From a checkpoint of a small transformer trained on Wikipedia: width 160, some layers without attention.
Each number is 128 + 24 x the weight over its row's rms, rounded and kept within 0 to 255. Layers, rows and columns count from 0. Numbers have three digits each. The size before them is the row's rms in percent of the matrix's.

# down: layer 2 MLP down (transposed), 640x160, rms 0.0649, rows 580-596, columns 0-79
# up: layer 2 MLP up, 640x160, rms 0.128, rows 581-596, columns 0-79
down580 095:096120118095138177127080096155094109114122133114110124155128101106136115151109110124156153157111161092136114130137112122090107106086107129081123154150111139127082158118145142129161127138161111163153139119148112088140111150151095129163141118
up581 079:121130128099139060120153155181172149139165132073146158158134096115098144129164126113114142121178146138162087177148084131132131137131123115155112133097143124127101121109163085171125115121116131134097120151108085102110117122109127139108106125
down581 091:110146177158103134100110086108124134125112155135138103088162131132085143102122142118164059137143124120131157153148134139128091116125163109133112104112120131076089140160120160147126138116129138121123115138122162139130118138162132114089100138
up582 093:148181146140161125136145131133171167178131102079148145128145135114111143114137147089150148169160146120150180096127161098116129144152162092120101147134105117125169115148139105097117065122149137112114154107129173150140087159114108138120104162
down582 089:158149114069105084153120106138141137134114121181131096123146061150144110128130124091169162105132112132085092130161101113160123121140152174099115130108118135154118133138121120123091145142172121145163115137124089110098167112107132168089144110
up583 103:193133168142119093189120099171093155105125160173122119130121125112158114117120137102136127142131159156137110086120110133098115159094114138165097147157165106114099090120125142085097113138146142119102110136138151128132125179113138122174124118
down583 099:071149132150168116097110133140137139154103149121196150141165121106138152151122117115110090150134139145081133141161126183131178134136105094137129104170123121110116099088132118144108111109134136122114164126104151121125132149095122154104152131
up584 088:143118179149095100114103159133096108101084160115137106084140155099104126094104129134171115093140141133130126166124098098112139112114146169119159135111098178119095136156113123122129148155137111173072123123159122091083173132110140113093128114
down584 097:113139165123100113113126124137125088137142092121116132140099096106153123142126113153091147106133097102156136120122181102132140174119146145144150127149130098162136122067137130119159122090112111124128122157122122104140134138154152058174144124
up585 103:135152168110126190154131079147102149154137168129124127136138159136146134152127117134151166125107125104128121089099142128163099134116108100064122123168134147150090115111128117134177136105156157162139106114150131159147132133150075123082119126
down585 103:107080172101158121129091134107116163151078151171143109139109134143143149102154139107136145084128116164090125156134105135120139178097151166140156157136122130162137090094125097131156123145132103136135143142127144107092146131159152146115107138
up586 119:156135115091152125156147140059169131107150154134109231142092121139147175119136139136104134119132119115134149140125109101148137153099126134121098157139101113130130111181152145140163094160095183078127112112125162115134159131111100201110162148
down586 108:150125133132109144150140158129156137098120148076072122132090068141139119112151103149142153163153131152123130121144089169098162144112139144167146117119146095167120081165137128120139145129127160110116071123160139095108145140112127156113130144
up587 100:109134102115150137120138114087146162150117101148138120136160150141092096094122126130135137151114125158159064118128119106091141109084179082114157164162111078118133164105127148180104110143141127111151154110133116104132120154130112122144127148
down587 094:120112110118128137046135134077142164144149088112108140114113139117070119153115090140112101113117136138126140141099107136107169107105110106129122137126121127144099077080140124129095117131104135110139101132131094129165128113119127112170125099
up588 096:122092072138068102148183167104103120092103146117123136135144088112155110123124155124152134108118133149128124124083117139125112117119102067139103105099095107129150104145150101143149128144111134143107149145152113062134152116114137185094120148
down588 091:122177129142145128082134123138132158152140116142145113153123198135126111088133101092096099107120091133121117134105112107098115092159140156136127126143157156115129100106097147116144081138134145109131131102139106135120134123129128082159126116
up589 107:144148124145130116150140070110150139135159124148117120158137120103112159115104138139139139167119166075165107128175085145107139163095171112125160108104106099110146163176156159122152103108117151109122140116090163124146146149153093125128052089
down589 109:132097115180191138109114173081115113126137098111111119131125092133130185075127094110161143100109149130150108093071127153076140130127100158125131110101147119141104090129150166131125103162095101139128123107134134123109130143136112153125141116
up590 094:162107128123115137089123125129125126137111133115130128117206092139115099112131145137148120095124146149139137174138153094095109162119130134066172132135153122125121110147143139094137101113129137113150144149116158094154113163121144081114107114
down590 089:125132153117135150144109085119088147150109116136142119132140116100128111123137165150134125198123095107115138140159148140184139132065139125116118154135090090102123137139120114114084150125157133140160123134138123149126186144157113162110124128
up591 096:118146187132124098145095128157127123172151153115133119126159137085109138124123143173099120140102184103106181135103130145107150106113120148090119106145136126118100134133104193128098154094100146100164078110117126132150134130200152125129126068
down591 099:124118132110113150155114064127060132161153158102114098100080124165129171145137127101097129157131102129180165151131133107115144147151144120146123127103164118111155112109135132175106135089127128119129125118106117158134100183106123096121133125
up592 113:155150119109148114112157086146124177160134153088115132110096124099134130134127081152156114120179148124148105137125131098129078102144141102142098159113098078109123143102137129119162152108138117091119114073128133138131136151129143135112083138
down592 106:130129108141157122122121153152128154126131097097099099141117128127066144099175162135166103115121154138116135117131132107130125167134139144147063125145156130103178074127099087109131121155132124192132127131119133127112121118118104108132156123
up593 091:179120148115090157150141155153100146172170137163172129134123116107161131150137117139129120099127143103139160140086144140129163128122127149117101179177103148180097129155126122138168130116094136146124099093106099108142106127158135107132106141
down593 092:092123109126144091131106132131117115170107117109157130144125113172153132127140160143137154131112179092111119102126192165155081091128145108126094126135126124108138136121155170133107159173127099146105171124105135087107133126160136128119143126
up594 106:168117121115086131102130118123092121138099151145136189133153092099118129172137143139121132143138166140128150165167157133118102110151141120097131126149099069143148083083138142093106138111153125130107090149131111129111140155122120178089132133
down594 100:097141172146132145116130110163151137143094168112108102107115115116127193115119142102102076133132112124115110159171122129142188118105110149162091143135115148122117109162141116118151113149089111163163152114150141111132162122155128112128147123
up595 104:121112136151118102166088147156120103145139098130176095119117115135126139126149125134129124147148106140147099105100108166129130111148123139161207131123109106169141138100140150119107176094128119131135125162081108128137133136098139139112106094
down595 108:110140129121144103148095081123120130114090086112078151122143115073115071108129145128182146092158171099125107152159137089133079135107118132118130082153110123112107135139168151132158108142134152157159134151159152137138111148133138124130145140
up596 104:139125111158144148145160131105089134113083121132166135133178112132127139124102153155115096123146149070136133172139086138099126115135124117133170124134129112093080138130145133096119138146111121147085108124131122158153096082187114139139152117
down596 106:081142179121079144140097114150137139139155130139124126148153069121175154154152150135139146106145144134091160107091126146152134124118099163130108092136138114149133120115125094128073092115149145114118152107116164186078176116113126149105158105